Weights of a small transformer language model.
Size: 15 layers, width 128, 4 heads of 32 (2 for keys and values), MLP 320 SwiGLU, vocabulary 4096, 3.63M parameters.
Architecture: rotary positions, untied embeddings, normalized queries and keys.
Training: a variant of Adam for these matrices, 216M tokens, 6605 steps.
Each number is 500 + 50 x the weight over its row's rms, rounded and kept within 0 to 999. Layers, rows and columns count from 0. Numbers have three digits each. The size before them is the row's rms in percent of the matrix's.

# layer 12 MLP gate, 320x128, rms 0.178, rows 156-172, columns 0-127
084:488500422547515466368589516515578381436407427479521564546587520557448541483466410509517470552499485475557521464528559652533411537622427476569453501580496479502558477389470530532519569519453489481563462472467543412525472510455543437427509577531519485509498439473482463498515459518530510423526500453463589490516462532429562510494480545581485560494501445488520501476482521522531475422496
110:541555494567489518529482498517549475447515491498542525478504518510579506484567515435462506433540521519507412485425556546556448572450551400497551446515485445515522511425538499487497484552488576475443540482467513443418452452358429537386515558513508424491419565530540589499486497476637539427425461494500495536463613562504467520479512527575451466433488610410438573446507559552515495495434
104:577496543459461480415522450372420482514458498502525475569541480561522436504517508500450514516423388481608487521423524436443506509464540456472519587503394547542621576540491469568508437505548376503558529449564367436568499518561485481566465550561435491487564500463556527561535530513518489491470509472511628482546544463487482510438465513493498526509613576509513516471502495511520449493447
102:491464515512533505562557441444449421479558403443545522447483544478477516535531508496534452559493518440454521404466460527519476354557458507516487548504540487565529536471403437479518518538484471444499565464542532440563494516471464416525485509476583483395464637478588512434569409520562523505509490500509559493476523453522376489511520474525430432463592469481473562535421493487365524500408
088:515497480514500502587447356424490491521393473546508435493469447546476462497514493489501423594442507468533500506434484467474524523504454577605527550514435435516481423506556463546519566508416493488543500521493436544501517498537576391564544564527482609527505489426548547525332475497473485409452496497450566540585524463570528518480450449519429426545511481519501479527599487548527577444541
112:509489528551605488457545558417502477465471539422566459526515505409568481458534550516482549416442429502485569515505399462524568549529438512582497477520463450486581469405511447491458471622524538544434492436396474508446525484446529475508458543566518537469454571518546627508439565419488506541470554527443540530449482474556512531616531534547561557559522529557483447558600493531528533467454
111:505445508524566493434438477563507388479430560526467518474528445441522466529517375484515505565480464581518534527417491526492453498501524527447480540560497517476508424427464569489580584505545461508476570398470471490529525424437486489443486496475467561471481455532540575519530487474558410409493531408508604445365472496505531534470537515619552488475545455473478528621459497532466424590438
101:520564512447614432522453525501527545387454570427440525606542496430429531544506453577500418430520455536545483497462535534517532513512491469625425532558461479485518496496548432447529560512489569455448481559564502469477584548447513515426414535554411485377453549550493468485484475465519450442500468501476457426489530548519475469498583563504535517478454557517472511522431508588552541561377
098:543579441460483469555568481523492526481533535365457536504419505549545505392573536479496410445499477550536503575478426487460477513478573520498541536467542527513547494461597571567604505510478530518470512462533446460471492565577575423496352523528499510518457540459492524528587518506537525477549534510517551460526578435531545469461523453581553596565479556458562573528437562508465566394443
102:633475506487495499500543454487480425613451492463520497462537402552511465536527567546549513476502453442550525473437554485452490447450431445509537427498540501525568437478594613485495494550452516493523544581561508486444534444600441502530549412446402518491482509525568513508450553387619436506552566457456571541474587586468543554451490542520421556509502515578493482515586482495511478511483
105:500453444505500421527518486601569520451493441412518475581547523449403469385604553497380534493522419546587375516488515430473497523479485503538440666563453442490515553451494522434412476524483472576468541548510537489501486508490510498478432524467469549455538537539527569561505411470475532499426580510439545494562535499435550458418558575503499499493477521478515502495579467469540541485525
099:521488546543475551470519530433440528517407483476550503446502425540527546530456529486503433496487474534510449488477548439478439490483428569507557497562496487501594445573489580439527431503516596506468442623467623566449495496540543485438554544730519415556447509531486545508481483499589542486526450436511462512497532441548506475459582543549495468542566524423556510521520520543557519523441
083:456461595444570450482467432492415555428468608502486486433452514511642472541542422489466439555468512473516541497467479427575537418542529477512448480437422473515380482404494537553507529548448442580607505556407497445507453496496535538411473559482517528480521543551509493552450479495514519471461416470519468489535465509517467533513522480465551448377473533483461519564502530501535469652494
093:494536469568490457513505514518469551453509455448524422514596444477573497383550523473512458505491409441522468464573476536488495507498482498514526545509509395503478526482471549529499458494483514498441535555536448495461541475555460522521460502512495548554321509354514523520496616434536538428492507443493593504521554459478544479383550486551475540661473567509511481580453454541502526485372
099:449555484494535506484553572485517456483586467432553517526524493416402457525558476477505453457522551457394523467513561500453443417480512500518471542443504432496473486395473476512492474519501495581471469579404501500453381518556477471416490573598485511420538581529464540466543544540482474427524471518476498501418503494495404415411574513523504561562531405514507488450565582657516464515470
115:512472524536551581447564478426520458463424546508558498462478557455529506518562547551464481470440504514454527495479500480511419536555498530546412510595380511615493512520529473540458528549582564454566473471503497495556378532522537550441523521539430541486443472543643519493457542512549473392346449564508559434477513565414497540524555573596486529443517481503512544488468544529457519481458
100:580466485454558453512441577520558447514502418526475506500523476521588508540526500431514460525402420430504568509565501488468478484480444428491511468452549432591522396511552483435519521654525460555596554549619559474466467524596441522363534542477426568442557470510498511498519454453498520526486426545562455522446526508433543460466502520511461516535480450521497557504488445484630527491480
# layer 12 MLP up, 320x128, rms 0.16, rows 156-172, columns 0-127
100:590508494474550383463552506584439381504521491499495461532557517520397530525500500440470488507482431607430515528525535571448537527580395516557485442468496443466569427479531592476513472411522408545568462587455581408491556426488432496473495465475523392533469509522533451458525556433460530417546449451528520533493529521516510532498406476514472475497501530570577548469447536559449494441537
108:528510423468493409512454454413446530575398492493576475570463504553546438532484641540499453487469439532480597537529489476492574492475587560508415413448414510488443387517489493453469466504525461548574502464500547539514472503567545575575551504606428395432517531583483494422454547493530471537499446507509485510467526553463571527583518474595494564514518459492546510488527551475521533535574
103:526488442536478435535569423578559527443513523430584468444545577579421456424467578514584525508415511465487537446579518520426499461486552439510603527476444553489458498527404445590529486472459518489506595463503560476474515391451497583454497580509538486476530500561524501598631502516495504480502480512548378438465505559577484479549520504496520504483469561454448492555503553516517531387491
098:544502468425499516497469519487410466522419450432449511499451439552499540511419543459589496455525468571533447435524546422582549604409581445543560453574489505490526422567579497461498482544392488526536524494374498481519473562463405482447486486494576500546582412408495481497533488570572565463534478485490553463487497542571572482493540495458515452502484484554455447437504453555553397454543
088:527489470417574415518530498494432541471468464520481535470535522498427479444491552509527465485474506511478482467445493422507465443494565456454467517436540490546598419479448540519428505618549348453479531506436503493428454491578526455623477535569519493572550558444456550535533513484513492442571518467469363556430478454489449530508514479537438541590622474612441471485552511437511547516526
100:413554535490560474591454413398502473442614545473511532454509550491440552545580473537488564541536458457566543418456530515490525523617504528602507472474474566509453448447462471517477533549474487420530558484612597328492481516441426486435459514455531540439497543461497489506502468481562520460450492457502480473530561489517546517502441571575504450493406467573505476459527465435561459542498
109:481460435428494458464547458478517462562492381483521489524561421539501503515449512487479421531441592495501451475521487470528465512482466494445540575380450498556514531383415431437521558504505459522512568470463504490533474464440410490495565531489593572441545441467503532558584498541484584483551517521514458426555502441527461621549519586565519469526445426562441531391567402511548542492478
100:450523538544457558564442411349547507497494482413391417487520426480499470473491419441396551487524516488455459471527578484574493540434537490566464491424500457531497487544509541581456362521517527511426514519473460585373521556519496518453509549579550452493504586465463540520452518545571511454403535508485470537492580428486504469447465537504440527496558465531585539514537499462502554570492
095:512575555500503562510530525527448500582577581496520511548451491468471448588465476515461529572516481488559454497575506567481527387455595501547498539556463426565532525572485573497540553476610565436436470465508614538545501497439526518520405461474609472424455497577511511550520398506504447581505475503561531377500558496566448464576504426507569445507525540549514485549534518501448578482478
100:475466457472516384481488499544527417504554465521582504489524479422515491390525457516489406487556550437583528518575498528554473526513521671511462522536491482404470474613520486535506519450497463421498469504413571464517503532433437486413470616498423538548546460386477509524519415476527556480525508416521484476488447548519575465475496519534511487482480385508473508471517517443573425416551
102:488406494503499561479493471547552405525545522483555391452503495509500557518519488598498426503469492526482525499479594458480496454501493435493531479458516542447503526479449486530439466456484559589593548537581513401499496628533530565449541548400458464468423488534507458456571376570495437448528497480480503498487557469525522464601568618444500522540531617495578510496589475460567575468524
101:449409539496476523519546459432437488479488425499531482535413451514534503578429543561422561492465550530530544502459535520524515484458446471463476505529555498459391430584413372497446523405557510546530530509537502401422472456437513505491530396546465516555512552481370536511523450432565448447515518580431474550452516506441513499559471504626494541518486493483563508410482561538558517437566
091:551414475510451505465451588566501526530489482527478479555464410519481626429596553535493449401509513432412506467559510468538546486540463519603529445447539457523555524392417467501489542522605477515499485397493510465444516445561423463517568422495375463488517514468520559519448589491525481534521493459473543459484519480555489476486367534521512461576461416477435435571479500549487535523456
096:449403524429510477383547549560468433565473442473567465538519506515465504501466426519413543514514529537492542504505556534501411484472432506454508528582464579478558486434490426515477571564553460519554517516518542465464545510557513429449497510543548418469533527478586538530478382587423477576513486459443518437505440668470498470614447590471435517503510459523496457535411537468489475462459
102:422510499407512496478454455423499475455509544518447427496527580470500440480495430480503434548495553464481469436538531489511560552516474498558503502495502486535412435514509499535580420519457526477463441478440469468541530582433451509448539459541514453471619605458512515473550486551480620469440598456475480555498457451432407556469424420558500444453524402555438486491595559484540376419482
104:548494463438541520474530514540439496550536442561444514484482420514527487497492448417554508471580432586366490455493475453501482517563517454580447416474588556300483534452513493488515491581493407459470510536461561527467515490469554520491508490492479562476570566578473402448532461542447540531536489445483474562535459539444462527511494517441569385395463420522443493430528501538536505525512
094:485497467478509484520477666429432564556526461428470551424461481543434484510414509509576412525492529410452500559552564488436525576458595463559484468465462485521454484562517555463507536522520512495478469522525546571572491595504527481574559474523510466474555407511466472493486505520494508540461477571501469517510361502520521480506473582440582508549528420594574590527397513485433444412476
# layer 12 MLP down (transposed), 320x128, rms 0.16, rows 156-172, columns 0-127
100:496499401538492384523482522505466564498494483554492561409475506509505536548532551528461470463485466508525552526400550441511559418425496586455492454439566599315444478410536536471538464440538472570499559501447472559473573432526478457498450556513556487481515566495448455506620525594511547482543562478530519567452551489455490528499585448515506539537473501454496449525523490419540594529559
107:381514487520466528539460470516526471462584493468481456542521417533455527420550528373573478518502521597484444565447551524434458473512460484507532499525520554500557466473447550583574572499461550431546432525455515494484475486462423482438477496509536494494479463528533593549526537418552496539409508544517491604491495556562408439541461551451501370467461461497496449434558338529566466488521
103:476470430489560462513461539463482470526473526455563485575487535549470522400426484534474527465478507469525464464470478480550514485500637498603457526510597465401496489502447417532500436541441482479488597450498518552512529403507432517471545488512556439471523454524383411524444499578468428478480454472498439586503390628545463565589567454489475460565485553461525529496499585523524398455517
098:414507519469528523467518511416443500495520480582413546495558422503497491480516435552502578437517646483536453449438582449533487517470461463574523535527499545399484503454534522507508448593458428562588559353536472490476559610484454500528505422558481473475483543542493591494467432623543506594438464544435591509496453523428551526497504530437525508421513507526486492559508514525475476450507
089:442398452551512502535522395461455438526516510492544491477440507489421480410413486523559518597506703498468475517491441559472512483429448471430574550540519545617525497590567497486519554500498597476477517501498485534452562589479471365501516504472433535557481457463564417542454452409565569467469464476551466453519514561523509510453491484480427487441494512502498561465509493527475488544525
103:470474497539523494450535541456555501447572481486524487416417536535531487575481441510428488563435424469544504449366513510518498512533390519536587470484538450651439475441616463507500434451433587439539472567523552524531332467511543540423434452528507483511526504504588526418459488416476513449486532512533536471572437511543490564512582499530516525530480496540537486574565473495513531495504
108:572513484519516480458585465460566601482497480478496502517559520529529608495499448585474570463509501515535512484565569527440443561558386472500505496440418442509559468559436496518607563473482519462496456517505543560492398514555515463468514533482571476560442499515516390586475524571515487546568480493523426506528555402483595406483398519455509524517482574530592425494580529527532604512443
099:476508420458546489482526480535476511489447516560456552498527474503455548517482484548409554436545653498516495415441385578521563512455473560544605524494570470427536468554509448521440430533569465561562606491497517530536499519584418555453514507500581454488509531522477394537524446527471469534543433432571552416578463473425539445445492555458470589503555455512434523555495505449436535492463
096:458546528494483523577528427505524429623482516491528445515523483549519514464541486453479488435469483507492506490419538477499453508499498470532524501444433502564456548455501483401564479523433469540560439463458508522559520604589600541541528480506538548508551491558592586528531511582490447536430532547590523433670464540563422481485536535503540451429458512524580378520531397455468459574512
099:574539446464517456494448532519532489544540428532501483579395578484473521426454390466425526493525442493378571515438538578459537481501534514517543550429441473521478486519504487534446574443542399541503475475451510495504495544469551430428423534461584519457428495507483648493453490470525500513466442397549534544427489465507436482490541516455373511561513591536456499469484492495592584545457
103:420563498497461582495603500466552533528481453538443550533627466501485522554399515437506458508637548539539483500514560473510510512525517450502488481423517526625452503499403437548505536493502574477494542411522493578557551534399468462508582458468473417532479356534528578548476446418552447421505496482503551458412562464461485445598483503491453476526548542510533490475510515426497507509498
101:487541581511508473474404483518591495398482507484683508548539564562463457548475603569530580468496464466626431499492528525501538506450589471520480547466467466448494392464500546486567485516526492470454578585524529532479538647528548522486465453521468507520536519558455446494440508486562579566542542524505417491588504457515585537486463507499484471484484458623450503561518469491512516500475
086:484521541448464537530436447511445474424507579462513431586430516467489537476507485511476510464491477448553530567521370533447493433570442514512485438493481482383445572592579466513481502490434587543481552477531546474519420575535605475539521500485523524491519552536575465495477468529555530549412522516508549450525560476506491566484538533460481439385524524501452624459472488394497486526334
101:532495496490521450495512480500459486586540463512559557470495499451479439517499504524506479517476590481509483450436554490507502532449409446531442533527477455785490515418480524511481497568520483441479444474460455544486473509431523467556504516570466517534447601495581664489542496478499486502516495409419519502501439482490552495496470442520477490621433504495501426559481524459536517478412
104:476484549554482464470437448561564502470392595555522514512535520482503359495486427498483473517475509510552482478496587518537549533486517518552525483462502461543427445529519527488485509486486460395493470563484525478503441537470509614491602515564543479519486571527556696511535517443470546558495555476552538496466490422490401555450387491602474520503498454498501362563494568487499489435466
095:473534525552537450498534476540540504560461549542452487467564562507529443466557479484446558509427457506527490522472534498505485560541405507521481473467404512725474465568566523501499514458559534388483499551496473530498349520526500519512568476558492485547468419529668570543505564476557447403450486513434434466553554496469470517481468529588486544565454505474543453550497506474496526497503
093:399559506486435488469437451673549469490447552554552431465512447507500557477486463521512584530481473485428437578499524492461495491539500467484454504488472462411449463479559469531493486518539569472509355562461448531430543500500546537547490483499547452598522497482494411554497415659451485606487555555535531506495464505494491542496473499435549514410473487514454518557519370479515465541575